config.toml
activation = "relu"
norm_place = "pre"
rope_fraction = 1.0
attn_scale = 0.177
parallel_block = false
init = "normal"
Each number is 500 + 25 x the weight over its row's rms, rounded and kept within 0 to 999. Layers, rows and columns count from 0. Numbers have three digits each. The size before them is the row's rms in percent of the matrix's.

# layer 13 MLP down (transposed), 1024x128, rms 0.104, rows 559-665, columns 0-63
077:508505488469534495545462500498469544539503536486543474483504488491493527472502547491497503538489498510507478503487454480519527544506488565479487499505497464498486492543490501486547473504520530
091:514478514526524535489519445530477461459475499525523489469471510515496520528490503477518507500546519496498477509510552461530511501496491479458449505514528493528528512487492487532500518505535524
107:487568551511520497492505508497528509515513532461464516521484511482498516522520479517503497489501530480531455520495510467463470534547468510552499491468506551478497562508521483471450520516499465
107:490471467541501464464519473499505504535525518529483543458463512561511520482516477506481530450464504505481514518499530481543457497507499466501494481508473479529506491503545549472504523464490508
108:490520496514502494468482506521484519534517479506518503490493496492483470435530455506499495531516521456520457498477534466554480492507498489476476514495476506548540564498473502505491523524563477
098:486474463474536501537508505483515507512473500479526494535501481452510487494499507522482504506498510517484474532523475491494499516521511512468479509522537470490536501504534510498490439518527531
084:463485516506478537504505528487486528485499507520512493531499474464498478507519523487529504518498492489505538467509514477503478515500446522495502482539512483510521531464505465524490489502474523
103:498562534482505443483481469503476511463478517480457477475499479528507511512470467506520482488496494513489508449467489467512510536516526530524487490500462523464504541546488518504477417514497484
103:552475509478515481484500515508538481506522545526482504498468468515481554501493488488539463461493534512480459485482520533523497495501505514515481484542478506496513510507516555489483518465512483
023:530502485495476500485480547471536460499484510518551500488503511474481525526538517523567518503501516494490518510510479507439505506489466528539464536514482527479520494502456524496520474478556475
108:500474512544484505538511515505550540503503487500471503503511537530488505444457496515477525525431514500520503469486536506511526506466472530502499498462492485509541469502526485558469452506485517
134:502523495480492523474504529490493502557515543533510459438475490471509535497511494503483501510519481492511453512489479478560448526490486504500514473504528498495473513521476485487483444548548545
129:540507537523534494465479526546524520475518477498483565507511530494485521507519520484494512487549508487489527478533514509518487482526436492511466457467482481487470454515519501489514503542505506
098:508474507476497497509533489506476562475507493447509504528476385530526436523515503516518488512525446525488515500466528496508484506525467513501528501524537476526519537478507474529512485519512487
107:513490517492492511445499512541536548481507481473500539521476498533513516520495516513460505513470521510554513507480521495462492575513480509491507520492513458479523464523494506446504457502520487
099:523473508465457521497540496513552527456491475472504491510490478530462455468509539470493529502551453506485493471503514490527464518489456492434506483517547474493508540511494460496507449511501492
098:520497498503475538498474501487525478491467497523536466514473543497460492481499478465567469507518536531515464513466512521489540499500530511529508488529529458536499502534505503519534509528490494
099:490511497488522513495528474487476492473508472495530535560534412511538462507491495489522548510526541490511498512511521515478523537483457511515519531516466508511529474523460493481502464501507479
107:483477503500530463476535464497498514469497460509486519484473469470516479519470485528476478482517509509541490512481483455493547474509452465503551502520508510510510499465478462503522538513511507
096:490458491470453483491503506488510534489510481504486509479527451523509452514490527513487489480488538461500490492533473506490528513496499538480525461492488544478484478472502474496494399487505507
093:468507497479504508491493486519488479512493516483490496507483545531487537486481494517531478473505511485488510470461469504512512509526471534541505517476512501518540480494511492531520599499510536
086:513456521487543529485507498498492526523536522494479539466491487485552506472505498535482492488515524483507519555510448465559513500555473500525484490491504513533484528498543546515524431502536494
099:457507507518483499523475499475513533530452445533503475505521544475458497527536526483483484512472492507484448456529478547427507500510485478501508479523494476504491504471477492484489488477440484
102:508517538552474485498532480444472509517476444498470491501483502508507483512488536528481519476457510494504492480519486487511493562467468464524562477465478500496481494524539461507488508495514510
105:518562531499492498530437494476485492511487502484515522503504479527503511517487480495487571517481435494513541512456525475525548507488466537479469528444487484478500480459485486473494473512514488
088:474511477504498459481560519525461468484524527467489487477501465502542502461470502504564525513478489529502494539473509512480472506519486488513506526528503523513491465487512488517524501509519537
102:527471521499524493531511491514473503520503542503500536487484495495516524488494511511499505542495505512511496542489478501516486518512468531505476481485499481533451478497490485488522401501518536
092:469498497559520471482496493496459438506482516511523528455532517478509522480498508493530463513485514516526495455500502457493465517538522502537506537489477502523493490498506465502484503531501536
101:514506514479472493507541516502466508497477535462489442542535456458478459500511504482479489483498503476486513511511470465543524517495499483500509458499488510524528502528509493480481474526539501
097:488513514531452499481518444500477452506505508492481504489504512500495497508492538505505468511470503501480503471472486477506508508541511551475527504506465510502526496503523494520546519557453503
025:473475511502496467529537445497501554498502529478463483492503469511504455488519472474508514489505444524548491543524522466511500509497505477505532524507559461449517525483522522511543475535498479
097:488533492508488517487496477494496497525493480521462517477542536481501553475523524499490480546437531478544490522488517475539505515480498469500509510490510440499513529471527484501487511543477473
103:495455525509518542503445519488523514450461512546498458491458489508481508483533523499535533454528525519496496522501532474492521469466519502512474452494490461476482525513486521464531481500499525
085:512511483550519473469457499469506468516520516496513546511533495439493482497516514487449503492514495488496506479499496475505532513488505529504505476544497497483489480509495456508451543564482490
097:514503491507470508482524472485530466484516536522490528470519508503509546459482513493515449494513488486470469580489459480497461459511463540501472491489527504457513491458503533542528499513480496
116:469511443464519498506486520500511454549494498454475517513462508498473479512508528507523519522524545492514474492483463450515523499511531528495465473489452511458482445536484526528525527515508515
092:487495501492521448478506532457461510488475470495481502505492490518499530525469468536483511504501524504476504521524496517517535488512497495540517505524520459521535516507498488504496483558510493
096:516490503508503461519504492499544490511500555475466511502474458503495460524522495504542493523440504496506472496476520512527495511492445496534528462522517511486567476492477466453495502510506463
092:493503480462497542512516482495463534492527485469570496484527506497510465529476484482525533458512461494494493506512465485457512522509479519536465501495523517509502505484483493511475508497502521
118:540491507512500511521520539478547413489477497481525500527517492509474517495509515484529499549495512487504502477531525513501517510509489538480516478507534489478491464486517497463481413448494495
135:464455479500443494525517514472501478476517509500490522500473554479492552524507523486498452514506559513455466544518532540457460507537480525487479518494477526467506502483521500514532568506509492
092:492475483486496510490504460479454469479482494514513449495480505507506494544495499501459505515521519474491516504466506470487538538509524485535503500503493464492478494526547495509491444467489552
088:499504466506483467491482537486528492541496503482471501537489445475499407497498491483467462532504508495536505482536494480483483494501486499455481515499532480498492497483484544517501444489464505
089:485527524450533475532513465533490510485496515531502476474513497524478469457497506536496525440534484518545524465478475536484513480494531479501474526502497496543507481541526515532501425545485552
089:466482491506486515495492512475534505515461479498494505552511512472499500503483529477499518515480477453506454504481516511514560523480497471507515459505520533518498537510520473511481501439505529
094:504491494482498536514503452585507492468496514510499551489482506505479493499507504505517489484501500467536467497433508463526526515501493520560508488437525505450509508488500510513522507532479447
142:482498535510510494524515469487457484465510493529543464464494510494538451470465500511524529507500493509473512479515481545477533486476502480497540544491528534527493486482515498541533441500481555
104:499516522467495540474507506506523473549513470511510503543513538495483506491512515479495515532518536454503488514490512504517460493510480480558459519562532471498475533503521456473506502483482483
116:487493474494493530492496515472526487544495546522549536523501535513504532512480447534527414501461519518500493522483453523514489489495496494471515482453458519465473482474527516507525493500475501
090:485533499484472511542512512491482497515543467479479504463491503501511485494532497472527516518469509521526498545511478499501486491496507493559498515488518519505512483501508479498526394480496507
099:504525497507478472498500459464515496511517508552543487509491506491517520490517502567488521481483502461474485501486496483455458467506484542502497487505492513423472528512514488508458526499474493
093:529500497473527527497495499492525478457503521543494494490510506492509526490537510471529495460573516462501487514486567489505520485520501562513465534486431484497547516527516503500505511517482540
090:458487518522478513514538508481514490483473491499487500477506482480484518497521461497477524482468530502547526459483517494509510483502496504502525520493498503471457520478501528484523434498459490
105:481514471482502466517508516503515509504521513506519481503480528440477514508478498472495505468509483480499465518473483479484531537496522492481447498489524493438484504496513523532504522524527507
107:555532533490478522504495486465498510490496536482500517515532564530522490485471469474494510516505456483466513507475524470511519539522506505456470511492514493477521509503492496468523425513519498
092:542515524517512474487504527515534511493497512473498518477503525478524507517507486535526473516514502503467490447497521495550519458468462507525528469497528512499536507504488533450537463464507459
077:466537502492467518526475520484488520504514502491487487510499489471486475505503513477513522506474518546491487492536479531529532501507489539515519520494478503506472489482512496494503349468512530
108:504481478498500505496448466509504563498492497492505464522556494552497479451512498473499471511509510489565464508496534486530488519506524494490536473500496447476497521519502514538530493520487475
099:508512447536532519487518516496510503518525474515474472487523483489474495494464494501475507519538530497517456462538477518493507515528501513488520493519472503531502487467478525436534499462469507
101:500523510487497477462497538504495476517505529500498558528489524486462496514514511490529499469484527513508499483483457480517494505505524516505525513538463509569517475455528528526500585478481519
098:482501499506529517516497490511529517520524525435459503461499430519485443504532496542490512492491473453489504500479466493480475473512513518506504509514520543475498526467496525460533440472436460
089:422468534513531495470492502501451488511470491526466489552512536530507482510445531456480565497521459506505459498502522504471470573486492476486480492506534510472512527546518481510523484528483528
108:528507507503518501508473511475483504525485529528482504479462473465524542526519523497519521506493512492530470497497484501563460494447497529506501483530519473455507470520501467449497465546524510
082:526510469497545528522479495512503520522485526423505486497484451503550445490499484483472507450475513467498463531458515469533515522499519503455508491489510496500507478496517486491521466565504422
099:498469507493516506494488481511466504458466484527481501473526438496534493495479536544508500491486500478482519482498488577462525522472491483552543469484513550484486497482521508480530458484504534
101:535556492505498546551540434541445550499513499508498477502529497478482499528496499538472531484486499512504499506478515543499464496485492471517534503498476478508452499479487483460504507499500492
114:542465523528485513540529532457493495566425548448517495485502503509500503526536509505515516479482472489502495517514517507538523540472512468488506475493512492512483478535512480479492426508500522
105:489501489512512471507538472494463513498498533518508520505488387488503479510498515532490527489520491483511517494542461488516540529467507507528545507472498520530533515492500486502491519475552516
096:493471466523533497509473522535499468519538554449508484526489496525507497443563515553504498492490452524529508488485515492465497521502466500484499507515453474505487512490518527534556480501494506
117:440473451502470495478519518487509461504470490485527496498484477448509506448539497515533507502489482529507490528456482487473484536510452519449518501462492485473495484505471529500510496530473498
098:521528480505496485491502493495525526541552475473493479519504477481536479557549533517516510482519478479499485501524532500492473500448527498553526485490545469525567458486496505493505461493538483
135:491519478478477469554542522469577534541508475500443520472489509520480486498495501472491499486493512466494501517499509533548521537505507515475502494479513479407485504470501468435480444514473473
089:514466519514535501509493488546480447498480522487479490486488540507498501487441490504472477528515505550544525477531491478493469508485505492476477490470475518509518512491537497530577544477504522
102:504543485476489534492482474480472500490526508441494471502508486476502509498483487529506535513508502457545447521513475488528504519510478515520511487519550494470498463479491551534473441496509492
105:503463532523518496496498485520492515464481495512484458483495480479529478510481490494503508490490544526527505455518504479537530513493472490514531553513496497494421498499541507515535430485495514
108:499513523496510527503475508528479513479500477505517500493521495515459501471476518484520486491506532489521506504523530520544536511486520480493527518499513516526501454507515477500494511524500495
098:485537479485544496520472478479496493528508506441484480486454507493482554477526491475510536455476534493490571495535471528491494533499468477469472506515524481454469486537529486505501529514526537
016:489463488511476482490509463497516465500534491533535491537475510472495530552499488511502481506534490466441460492515461495483539494490530515541480507514508543477544517507478493487513506489567537
099:517527496478505495496494521480537485520510489498466472536498458469526494494485495512537515478476495473529470520510521512516486521553495506530485499460527477511475496512543440501473449488477520
087:523488483501491483484506492500541479491498512495455521458514480522499475524520530500497503467494472458518460485532503536520510531476534505494533477447485517532515471510502529522493548518482491
100:474514506525515482505515454518486497479550492508468489499508487545484509489512489498514508497449497432495490465483487492530502516526457491501511530476497503495488545494519446490492484471489553
096:501504517472479475515516463447525483515481483516509471497522440511457490512493514517502524509518553494504477471493511491502503506523503478464488472518490482493562510531527532487493509480501521
100:487498485530551507496472465514491500517492500508502505495466526482502540474456475531506539488490499500494502495460499509474496504512524487496536510483486494557526502522524499552506405519453510
074:507486497494480499504483485497484539511488538425528521495489399481493381525533484524485501483477483504520521511471540483515482504520476521502491491489532463481488517485514488470500413534517491
105:528518509464529514463505513457484481472541498512484481506487496485522461486504460462461435484535538498485518435526474501508509492511499508529530510526539520529465509533489508475539452491510495
103:524475483484515554507542492492513539501514478462497462494473479498494492458486468537467501521492531489492479503524463472515462549475446489508477503461515504495482514496544471512483498514451498
106:481531479513505507535506501516494530494479505514501466492537506515490520515498460494498521494540516498481470522510489446525550486527491475488543478493513463457484480508554527516531497519510506
119:483488460534523527437532516531465501471510534506496485495489540525524503516467492502526526490498467504514464491481506510489508521511528459525564528469487522518506467494509521481495482481507515
099:519545519506491507513548501502506524445486507489504481493510528475515485485544531474503498507501479528471491492481529532521524479542525501460510518520508514508492514528473492466488472465543498
089:525487447478484486502520528479518497467484524486490506559524456510471492485534483492509502507489509501485512528475500462537476556480472521480498471516475518433479531485544456523521474503503485
092:476488486469508499456495496486475476503514484495497474495525521471479489480469504556521498508519471520536506525503509563484553468495518478510504478518499516524487502505479514514477544487471521
096:494501521484506518464506489522437484502520536502514508478479448486542491536489487499524501485489471479478514491509497475504494533480497474508461537518489542518529484546447502503485482539490487
086:487498461544499507503476496526512498505510468486516521509450489515474475546508489499522497484498547466481494496483492488512496533477526505505483494523526516486477513534506499523518441563521521
094:529507496533478474512539477478507445521499544466505542525460510494485551511497486552556506485529472478496482517492518480497503486458472467529469489490477471521530521491472524510498502509503460
088:530524466486518513457470526516539505497504521498471526489513491478502452519505450497485473529530494474454501489475494517489487465519472520488488512484548481480519519494496510484483444496468469
112:507505518505539509516541492487414483507504494501512508455491477533539457489452555511481494489484468491473516498499487521481498535470465493537511512546499523539514490491464507479489412504505542
101:490468492491511483506476490521518518492506540544479482483478499454478490509486519496507498474508560539487485508496471464501483527538501522485531464515534488496496508508534496491539514518475503
097:486501514490488482490496514521550541524468518495473466510478492544472462448535509477499510525489527503491514485497506460508461516574494537505479483468487511483522505532497487509514509510519451
095:513489500502482519476494463510518513479499461488492448503540477535513498462487531506456505477458539485527490456511498517532524494548502511489503552517528536499471478503516507513506482506475444
102:503501459496512456531507523493533513535541515488481531536495471503522531514485483518525520508511483509522517495482547553504483501509465525522499541550450477529559555522463538446436487495479494
095:511483492429507499496510496519500532482499513469493516502505443499484414526510516535470514493500477508495494466510491490512502494530492496502527498527519487478525489499492491478504474499539421
103:497466520593523517509480524513462501489501492506485474515494479485514467515531492500475530500502492506466466501557505505560521461485528491522488454493554471520521534456538525494483510514475445
113:502511532494499503468556491499518496506466565524546457484494484501474529462503547520511440465465521506515514505453541518535523541493505491500463500507492494437514488551497508494491537500509492
100:470520522534507453459497517482486475502468510501505481498508503471477490531495510462519476496527517535498462493471521507478550492481489539545498542529501459482506481501502493497529512510529527
091:471449514529484522490512524463483479497490553485525480504497497523519499517481513494537484473511506511503502501483513488466490498531520467534476521480528472497486508497487468493517547528550519
097:533499502518530481462508553522463453507525513552474514499468487512511437525489491469499478539488504475502514520464483475468499505490512506542482521535482516532525465521479477499488414531553508
101:465498511516524522519562465476507501506483497481523477525480441531525448507525518498493511446492527513515462479509509530495544522502496512515524491499471530517517514496534504471551481488462453
# layer 13 MLP up, 1024x128, rms 0.104, rows 560-666, columns 0-63
095:471494497524466499532514550490502530506532530488484457502524475489502510510487452505536478521477497553495525481530459540497532514536504533473519516486472512522529478488499480476456524482502477
100:498440466485478481506462510498506475476492514507515537482477506501488507499522480517532464493488485491490521494496522518512526494486511558439508488491500537510485494510494449557476529513527522
102:480507492489492485503508461483482504493515516509509532496503501472530552513503481485497468492530535514535508519476542525508528490515516486454460544479451476527459428546520480537492525512512527
112:511486521482539482518500498477480483484497491468518493467547487468558505519500480500476454460479470491524494500496531530496508505494543471506485518458477515532487474499476502537495508508466549
101:456487505535538526538490502476495491457466489493449455534512525512507512508482508477503515478473479556524532478471498518463526470506515484507538521444484483517478492510530479542481504506503487
092:459486492526546483519464495526494487495496529526497514529538496509489489538485479531527489470505480534489440492484463484483545508500483483528530525489517439488481460545494435515513529504530536
103:491462485441517487492476486492516486521457494475572508549505460499536498534504547538518480553470522487497498509549508531505507465534503490489530496474501496477481513523502481535530502472494531
096:511475492468520477490456481526483505443456498501496519491493528488474524514499489517520464485494545540508512477502499501462529488535538515516516478473516477505477509563517519547493502510519499
033:499483523469460493519520479546480520462463505487511468475491507496533526517487510531505489523474495526493509466494460541482537477524456527458527518485490502527485475529477483510521561457504502
108:496491534513488519500504492488508507500519469516543508441505516484512511532508502479512527515508553497461519503514523510474530475550506487474486510479495504507544504479507453476501502472495500
137:521508546479478507503518523513430471511467538486504470468523540495486536534478498499486515510469565518495441511489500484503505515484442532512520513485536483529459481490482468512485499495514520
112:479482478483516543576495540513504512475490468499498523548494477521543512524503537518453517538507497484486491491504477531495511458546456553499494506479486469518473467451481516486488494486500518
095:472460489485521504552454501530495496484518490524491523503534514503526525483512467508500509477543505493472463477476512525462507504513501487552534550511524463505475492453499476519504521524509485
100:488506490509513505512541486538518492494492500479557552529477527486514529497491485522511508514502478493432548457477478551480549503483474524464496483505488527561507497476517461518476484524508523
101:500503519471499520520551486521520538486480503532508493524570513537526528555501516486542466513484490501512472463521473511503498494505481559464474513500469507479501445453511531494504492491480487
099:480448455484518495527497529547475539451461472502501472494509497519520497491485498542531510520530499552485519464536507519493536502516510495456524488491515469546446491526489501530479511497532514
102:542476511486499468583510494511473510493508511480520463445476485464539486543462532549508535459439515517523490486511492497500535514495503508487548526487492508518486502496503465485490504508498536
107:542493524449480527505508509533506527505488504518548523519501560501508513509484493502545549569503521487453480494506530539494505497514489546540558503501492465527482523500526464500532522496545504
096:514494500534530515522469492490430462495492504497499476544496488500558487544416500511487538507500535508523511465497488488502514522491482476489523500505483501511474469528521463487455489467464503
092:527500517525503514481482458497542504485503525507477470494461475522517560503476506555497485455526548510506519452488490461493522487539496511463535509446503502478468505523478475512482512516505559
095:521530526477520511500531516490522489486483508481544528507515503542510499520463503478491483500457485556470466482506497480493506514502490456472478532507473464508459484506493476493537512519476478
100:538472479521527521505481499524503486492517511495519480486509487545512496524516489524485481523532498514504510535530495547471537511561515461475498482498486534521535517488512481515478503468442485
096:522469474463493497518499528477472491466504503500557508485508534496490509514514483486514512522477517513512478525526534526491498488488508498472487511452468525546500459519519511529474559502491545
106:474516535507486501475460505521481508498505465470513509476486537522490537503458475522486499558503516510504523502486506493481518427539531472500509538486475508476511490511470466532488539531504519
094:509491498485509502558481499493527556486471436532533491475476522498485466513535530496455479495524518529438474463525497510500492506471470529446523491536510512512514495483489472503525517510491516
104:540501499501543533510544517477507495486493503485512496488561526518526529533489456521521524466492472469479469497473519514530510495550515485495485544517493452504501493510484496515517523515528498
095:505480557498502536500516462521525473452486509520497502530443521494513489549480465513506507537514491502532515473498509511480518457501506531507488498474464490476461502498498472482523508432518522
107:524481525541504487581543503486520485460483497574509485490490480523552508550503543526509536557454486524497464495473484518513496491516478502470512493492499544528508473475559481520492514457483522
103:476513521509496544534505517541479491495482472484507491513486507472546553511514492499544513522497528529533466523544488492507489493496486465530524515516501519507518490516492525544497533510510514
033:531454512485512512516479488535476487441499493491546494508501508501565518557460506555486489498512483527497485485516488523482500513492493535467486512497478517515477480468511483533488538503488489
099:532504509447446511497487465517480500496532490474504517479472508477504508517518500489520495489493525480513483477513483526473520478509486492511505448454443490502490499481515488545496545496502509
097:465518525494484485498506493505486506500554487462495524525536450456531525505465460508510510486509480461496472433474486526438528488505485527524522537489498471538505476489491473510465504509521508
091:510489513439500506514482482507431516500459502501531510503503495429553518503476495530513481503483501479461484484525457501515471472496540582534548509474494511506520481466530500499472522474483549
099:494518499496500543499466492477472481479455518496500458517523505514506484520479458505505470532482482551482534489488524518510516508528485544500483558508452518528494502521477471505498522539491515
111:552462535518504502499483494535557483498483459521560534537505513486541513501518504577463492501537528480455505497495480546503514442508489505521501507526512517507483479522494503486495525458541526
100:494472485490441479547550466483510520492486489519533524485521501501545527514482472514513516477473531507461473505510495493480502465505567526487513552481536532512491506445487471483488510465505511
095:493488531454511532534469472577473513465536480481499502528533513506486554514504527505512459522531497504531493518492460537528507476501500485530476543504519501484487522497519474485512524458517503
091:499501444533487513538473502485520523498439512483522534501485521575498553523507496521467471522512510527499495491511471509498530448534436538479488485515488518536474530481508499520507552503521484
119:498513500458452520508524528538501486488505490511481511505533504506536529505498476525497520488503510526535468498521461515525506484499509508491506482480539512491493445499518516529506509477479534
124:454442513472486534516509527548514496468488493517491510506476501517525522525502551547518493518505496541533493506494532509483495470552457511532494544460513485523468490503479472514519510519539521
095:527527452492515510509544525503492490496517512464517495463530509495508489487492489509548469518509476477473501462524508510521530467521493553478501527529489513511482494486489499495554534488502485
092:494488569505502556504461489521463485493501509492504467422497492490494478496501521512483497473460517473517525510490503495470505501490523517501528485476501542550466466498521486511481535501450526
100:487502489477504543502483535506493548496535497490500527498494503517525491528463486504483472544445496521525495520529453484537497518498465537490522516526502506509491513492489457483506486463511495
091:526480482485505552507507526532523524448511500513514541499535523537495550470496482532481511525495520554485517494504487522497505474527516516540508527434469499491480487489499482489503510424507475
095:512537509454495478496511490526472538438497490490539497482495501527525486511515506481486524494523474519471491511501507512506523482538500520466529517519501580489485443491554512491518526500459473
118:485456519509472497558519492514483527482475487505520527490526491531529508525491508510519491509502509502494508496543457525437528473524498493501540507467518477517498441498538479531489495468466566
100:496497483480460501495519488501494509488492475517497498503481498505513485507539494492507482484427520502506490493459517523522506478506503511506520469439474505493533484539529505555513522500455514
107:528459506514528491500483450463491478501488506514502491525494508500508546546518492492469467506522510512529476450492477526529524507491521529497533540471484496530484474482529508505533528430512486
098:493458469511506489474498503490505504481489509547511480509511534519506516521488486524475497518515526479465515493513496510494499504503424505472442475524497504487461493469510504501440488477530497
100:478469483495462493519485483491507466509491488552524525538508525481487501488512479529492480512534477500470502496472440509472519458536487519489511511513485465537508473533487503514516496531484528
088:522503488493475494481488507498515532530496509514497496502539472510505546533498463486537532553524510491455520462520504535453503455506495544487519498519486465522496469506486504503466510431526517
095:518492503514487487487499514522480516473529485474508473467506508514540476488510538513471494500492489487466472470507444494494505444477452520504518536496478538485467489568524480475505508460505510
104:515509470471494516487554469505503493507446526525531472551515509506499501511526462559490484522479522496521478456500503523486491489547472467501510526516455501538480465492500538490493529513499506
103:501508493513497461467474502511499540481490435501533503506526520517481535552483489501507497536499508502462499505492519460485515478533507478508544546494501488460478495498460515522513525492463512
095:516500551458488493522535501511506482485498536475527499484443557452513530498492495504482485528519518540522519493514487522514530491497493482514524526455483503482492488558454456486446514511513503
085:509454502528476476505506502505515524479481465553516500456497546502534494558471473525509526528530515469495520453481497493490513511521479465446480467504517504471478494502514490474467475486506555
100:517453511484473494519514513481503497511479472496508509480491553496519496500449515492513514530524549482506511488475466502501530496492515496526537528469511469553471508548509420511543503492524534
106:539474516496493487518538501508472472469487493499530470502500490513514532508496487462525483484447486506492510530448528505483496505488504500518500504469489533508498510527488471504510530514512509
104:506497569457512469535458498513544473452508486510498465498498492513497552534461473540506488498486486526499528508473474491483495509518456494443532542520497504511493448500473489512479501495504515
103:506474503503521568507441506533482507473484475475530532494493517452467486497478465529527472490476520514487589482488485513480524462492479497473491494496490481543494514549509470511484523523472516
095:554496506506507507483509522531524510476533527465536500521513491475522490516498527494478472511534506503461539479515502531511513457484453500504486490486427490524514435531467486472452500492493497
112:476528524472484480531553521535476482493468537447502510485510538522500508494503523514463481498475495530558503483550461473479508486490461512467485502498484506537498496496510478513515501497537501
091:497500516521526489509483557520509498499474502496520516466502539479498519504464494492538443463514576521517503470545453507519512478514546535474545527475510507502503449505455499487509481538472525
100:499474526539519521592534498526488505469452501485545501473525483486546506513492535491551527456477488489483523521550434503480513495510522527445516526482461484514481492510485465491501512468500516
099:463467482521512500498480578504537483498472509484517494504514505544472501517492494530509476519491530477512548482498500486442526501542480492508508524515492504502521472529519500546482517485495564
118:509492504506476504488499485521469516515466530475516493461544547547498561512469482526508508550515520504462512473501490468513506450512476497488513512497492526511461488526490507488535521488495523
106:508517526533511494574497510494477501493510464509516522446544487507542491516474493540474538497457501493502503528504501528494514521509521499462503483499474452466495490458500469533461521486465565
102:523531531484534510488530541511465494477511500498504519513539484514533493520445503520496474535486487499511530519550475555482508453513505516512488501525490513568485451464492512530435509462485538
109:481523533492460497518540522510507490490467494504505506495461532549499496520519462496490472560486494519471511479515448529495523477513457549524507496504449524534476467502492499518493523483535488
101:462474488433522515520542532495496491511480492527522476464525531489499523480508475510501464485521520511509471502487445521478506515551502489517485497505527532500466525551501515518491487461506517
135:487514479502459522506557527534502517492503468550513510481480498483499530532503460500542505536496548520468477466530477518481523514520530472507503520491497483513531466462521506497481515498498498
095:518514500501474564481486485513475498472504487492544471455537510467513495486490541565527520517528492472464524485454529525493527489519494469548502509512468525515457457518505517478457521564475504
105:484483501477508525510508512540503519509447493528553490488531474499524506514488527520510508504503494518536489484530457535544522502502510491485502505512534498501468510537494466497504496441538530
115:473467511522468534516478499503497509482485476487492500481513509475549481511491475497468459499472545519513470520496443508549538476453485514516501538462469538492440490541528468504469503488481539
103:520498523488560544543457487519476559462487468538556486523511524487517496493477509505504489501526507537510528497518488549472527504486526465496505512505494509549479513536528492536526509491499566
100:482480495479484517537494514512505489486466513538535510492470474509511548488502504486530514510487467508492541474488514544466528469541495512490539520502483527502449513462512491545534508513491515
032:524511521466485543524532502519508513493482491522491485492543522463527525543454503514491495515467509532486481458509476526492509512535500530470513536483479500514463507484482463539465526496463527
098:486470554547542493520512506498540530469476464506538478452482506509475521522506498474494476514533504568504506500493492507434513511502490496490488480522486500501483480447514465537486513528504492
095:496512484504523510517477475524447528448455497553538475480523536502465554509476525488501452534522515488498495508486455495497526482487481489481491509543516529472486530499510519500482523484479470
102:492500520499501495508475499544506523494481526551517492487484515495523542478509537481503468528515534523500509476483492505559527523511452548491512564502526484522482490467497492479505516441499509
095:478485558501526475486491481484504516456469509511514493482512484491541496552439467549469484493523570519498514483493453472484496461524488488484453504505453490497496459458500511476443537478491545
115:476487497504495515506492522498534494502466518532501507461487532470503546497487512505447495507493527494449540466494466497497508483545445491494464508482507511495462495505478470480455490485476494
075:512498498492503512489484472557485548438513512481522513503522465483509455515466481499480500535510452527494480499490494504524504461547485523493530512537530498485483509461541457495481491512516502
105:489488511496451536497528501517521512493520513483491549504549518527502478471501502512492520481530555508511544550519484526476519528551525534479485484492479529492484487496494512520504529474465529
103:467470506529483541506493492526503481470490531518467519524480496512523507527507487509466493470485494501534527455499495568525546453508525545518497496530504504546505450508499496517536555527511506
097:477501476516489483514501461531518490478507500522489490523537501514509502528489497524489493503530503496483489478523470457501513493520509516554512514473499524475488473517543499511533523528460508
113:501490497496516466513510514497504476472535455482491525490479517486500495515480505481490468525512498519436535468458502496532517545527493533487528507493478518511509491467482465502456539513527485
097:524514554505510468521565506515536511515490501499534501519484523542543520542476503520451472486505530533486514461514515535524516496486513503523500458499480480482524488508532490490527513456476529
094:514492569498475528514532540495485512499514509504510524546514513467507500483440474490515519554507507490439522492525455527510534449494526546505496534456498532500522515533472515538496509494505513
093:524506498495540492549457451511491516500511518507537492472500495514504489531487483474533492524459507516535491489521514527499493504483494495530494511535486507509487500480516505515491576514502520
096:516468487454524499526534476495459493451507483479511484532481500511526484540471492492503524451452555525517479498538503534507521523496515498489488501498486480524459484521486482547439516522532545
093:501495531447522495533463526543528497492462504497496482493472480497481515512541497516551490496493515540501496486520499506530506492514519493456537510486527490477486489487534480518564515490483474
093:556477514475510505499534486533497477507502467503508507500517517486518514526502500484530470515519490533500523526526507494476539487493508476508475515486455535588484470499465504509462551474521532
092:494466504503542508533521473544501465514477519516502479510477508477504477497452529489537453492518515480552528496451467493504520494483516494478514470511470442541439505483518495552477510471506522
107:522479543527477513523502500512491489491523505480508489476551479477546491527492513506542501486443528502505476513544490514450533494505497478480496505484488501537468463481486446517451495455488575
099:520500499486522526540505524501513488458520526486502521509483540543481504485530488495491467473489484477471486504469524495445511467518475522487515513471480519515465495540493478509488511505510537
100:474475501529540476510492451516485492503510484540477470492518504507518518532516513543532496487525514480483545509485508497462487521499478504538520516489523508516532467527525499530484520477488585
093:486441506481515473512503526537499554490430505529562468472467520498485499507490509503524489478511541474486532480505508520506531507487470499516524490494508468521467502517512500511506499477502557
104:497491536493460534503510540495509483482440503482505481467464501477510528523480481511482491534457542526490488519527512494498498508543482554518537507463507469522462480496489496500486483517475520
102:462499463501476518485474486508490478457527524476490504455523501498510492527498478535511452513496490548489489466470487497514517511525518531508583520517500521496508477486478451526456514505474498
103:512512510502510500516474501526482556464522533507477477502529522527493524496495470513538469499528508507459513490512504504479513443485519541472485544494453513499538424484484502533484516520533518
104:515536473493458501510515507512448501490471529498511473499507505513526499536485442505507523521468505482481440471467483537507530486503520523460487508529518496530524439506509506473526535524463493
101:523479487444485499500501530519524531490486509520502487512535492549540500524495519524551468501428469546515470523482482512517540459533506510484527514459497477543485516512494469505500505505516526
095:544512534506480502535488485515505518465519450478512512509490514441474502497507551483458485513502518512504477440502451539474508512519456531511526503526492470509511459496499477489481523503484507
102:490504514477530534525531474516500530533511547512507507496504491517543488526462486552516509451446522526507454484532476516475527528502531545472476530479491506517472500469491504531474499476488506
103:473521474448455493473518491528516519515462507495529470445550499531499499500501523543522449517517501527526484421513500522470514502540492539489511515481491505482504464505471511480485503476523517
101:423482496502518486508498490494484495480483487521490498481522495508521563563530516541456522503462476521492528485492494550516528504486508546473513504485496488527506471445498494545489530450482529